{
  "num_hidden_layers": 10,
  "hidden_size": 128,
  "num_attention_heads": 8,
  "num_key_value_heads": 1,
  "head_dim": 32,
  "intermediate_size": 512,
  "vocab_size": 8192,
  "hidden_act": "swiglu",
  "norm": "rmsnorm",
  "norm_place": "pre",
  "norm_eps": 1e-05,
  "positions": "rope",
  "rope_theta": 100000.0,
  "rope_fraction": 0.75,
  "qk_norm": true,
  "attn_scale": 0.177,
  "bias": "none",
  "tie_word_embeddings": false,
  "parallel_block": false,
  "init": "uniform",
  "init_std_qkv": 0.0265,
  "init_std_o": 0.0,
  "init_std_up": 0.0265,
  "init_std_down": 0.0,
  "optimizer": "soap_variant",
  "learning_rate": 0.00793,
  "beta1": 0.95,
  "beta2": 0.98,
  "weight_decay": 0.039,
  "lr_head": 0.00861,
  "max_grad_norm": 0.5,
  "warmup_steps": 74,
  "schedule": "wsd",
  "decay_fraction": 0.81,
  "decay_shape": "linear",
  "final_lr_fraction": 0.05,
  "batch_tokens": 32768,
  "max_seq_len": 256,
  "doc_mask": true,
  "train_tokens": 154000000,
  "max_steps": 4700,
  "dataset": "wikipedia_en"
}
Each number is 128 + 24 x the weight over the matrix's rms, rounded and kept within 0 to 255. Layers, rows and columns count from 0. Numbers have three digits each.

# layer 2 MLP down, 128x512, rms 0.264, rows 109-127, columns 256-383
122116100161119150116126144172166158105118126121153123130102185160122109100143121103113127131111166103114079144096120120154112131149158115119149150111138129121145155125076121099112144144151122155140088149163111162143167140155108132166144111121122141138125128150134156114141145165144110167102113141153136098157105156077157113126146158110105186101139133133135104146167118137160160120159
122124121102148128150168126088137142132142115155131092094128134125129104133169096138137098109124098102138111138090094101141069086147140130147081137095112111125118109155105091130126145138130126132102111124129139087113124155121125129100159125124117139184088096093114150091168137146143119159107122128085147125122108143129118126136144162110089105143131140125106049164137160148142138083112
102117107144093135133102136160182117085117129113126115151120136135107086145085093135129117116140089124089170150132136132114114132114149157064157096097117129089126090167143087112115113135106104106084149090069129138096086165106161148133119143138151156120138145091138151183117086103108124112128127092128149126117156122138153147164113114088128164131143141112167127130115154119137113145131
082127109108138137116130142078154123161132117093118124149143109136168098131126140121158158112111145112082100114106157165170106113116157143091090091142091135122119130137118099134152148138067109125145111177099129154170106147163135153169161110149125108130122178103129169137111111128124119110089114144106171115141154149135097082091119126102145099128072135108102126121132114078116147164127
112142115150109139111161150134094097103108130120113151128169103142160113122124138127186134109143165147110131124166128112125145122122147108107116133136078149109113123103120103118144133113134148116126139158124124104124141107121121166132123131126152120164134182145124119080113122111103077117152124125120057109070113142126074119132137120130110131148153119149120196175121156089113162142116
127123130118175129152108144133164129138149169104110129144148084175139118128149090160142120116092121149127119102139108100153145129200147115131117098110142111125167117082146095124090113122143152102143159149097126091129102126125130108146160157128170119103081183162142110147117104099110139148149132131120111118153089096127138104133130136122117156118133122114140116171158090160124174119133
117095127156152099138124125095122110141123173115115148090110119119156162124118116124126112096185104181124149097156171146086121117147141115149096092163127141173154128126125145117101098119106110148132127081110113125134116102145132129137071105156122120154118133155130128143079113152119164140143095120105099108071124145105093164123133111112147121132148127147101102113105113162131154140122
126128069146134136143172144112138125107128142115096126178186128097098145107124117088114150132173160130129089143126131158144112129160165152130141142153178117129171148155095125117136149152118144105122185138135124115082132110130124151093132130160110123118114113091155143102129097157146114146120122117124118141177137134134136066126119121119093133129100150125164140143143118151155095139111
177131109171100148123139089171127097118141097121132125125169155120136136094145150167119129168132131139119162101136132072138161163148071109142124157135151140164166116123128155133130133128128158110158104094161127139144102127144084111113128155101075111092097107115106087103153124121149129126103115151118154140132131122189105159132084159100165101118157159056103140097121139184132124141103
152135108127145124136086159119116160159159146116130167144140131089142098159117132152139117129189129130120094133130122118172107120107087093130117120125138103104116150162101195151145116160128125123084092120119107143145154096127164136128115090156188164103152143129162136143160112175167129132145101128133103109091157139103124150097105104134126137128146108136139064170134126100112106142159
140160133163169164119121148097096158127090150155125126105083145151099118111087161107109143192117134138108114119159128105117132124114153135106096169178136161134132116141113109142152141157101096111086109117089104120145126139129087172067121131122137112109117155131180123150146143141126107119116142137132141108109122129116167152151139125104159138149133134085152103145177097175116115115104
100116157131132109135118159102157102125128106122143152179149122147145088099122092153101118126119140129149084100127092124170105124116102114143122087122132155146124135150198148137155149139120144113127116118132175146142122137150130100117146195144127171133085120124162158097166113126120045191133099135131108097094087131116177142146168107116186106102151131127133141090131132155127106149134
109125141130111087084146134100138157133104137149123110109112169120139134111167114156130140132119152151154151111161090123105117130104152146138134134097125106138116132151121129135083126151163104145128097147085094109155113157164159096131119143121113121157145127093160166147111129116103137101075135153166094132136108085133115154130148144073146122140132121118127111150077128151136124114155
125126063169118123115104130151144137100072121144139119137108109101145143083132117100121088168119168134133144136116124144184078174170116104097145122143133134149123125125136112147117128135157132124120142117147112095110093152114128137122091069138143113113164140137124109111169124140133132135120141078143129117150114120106154149189142079134174097101123146135169137131125112173153102140115
151069106145154148152146127117114128134109150091109168155174133111106143134084131129095090143125116165165149101138124123085148161166099131151099153145099169147122112150152117126140136102128108194143151093147105116134092102105149131119131165085162123094106136133114168111133142149084113159159138131112119094142110143119118107108145134131098100115147104138122144143148142159158119188147
160115114133138136124171141139122145123100182158152157149166180133111116126114141151166190093113111133125060090124127140093116158119165074110140113090167076107124129129174153134161121085113122128111134119135115112178107169097140130134143124123123138096102147134167145130129140162156151092163134126117096112101123137134110128122162143115166120157174148141140186142137114139137132125151
147155124158161130100139143117090187127141105097140104155121100126109151130132134120095163098162112097136101100117169140140121135170122137108129110153105157122108092118122116135160137142121070106157118103115115133102105102083103177158126151104103122105147126153130127128152140119123093124153134108108142118115150116119110099121181104142224115130065120166144175134082142107141145134127
156106107148134124113135117122152154112112113115121129096133109097133193148138119136161130196121101139168148114140178134140105143061151126054087145128123151142144129132124135119159122125099137129147119125141131086119091105142139148119173076104093126163126151125139118115124106117130079148133145155102128137098141086149160103161131110142162127123093113146149160123175075057138110135129
142105144079148142136106109114115127141108179118158157164130123132153104112133155149109131096144159116073107147162129157159106145124167172170107174136102120154115140152153106093103110134134145116147131148126097118121117122128111119162141164172134106147150095148134129122135123147126118117128114138092127142164156118140143140109175128115173122138175144172101125165104131131107126112112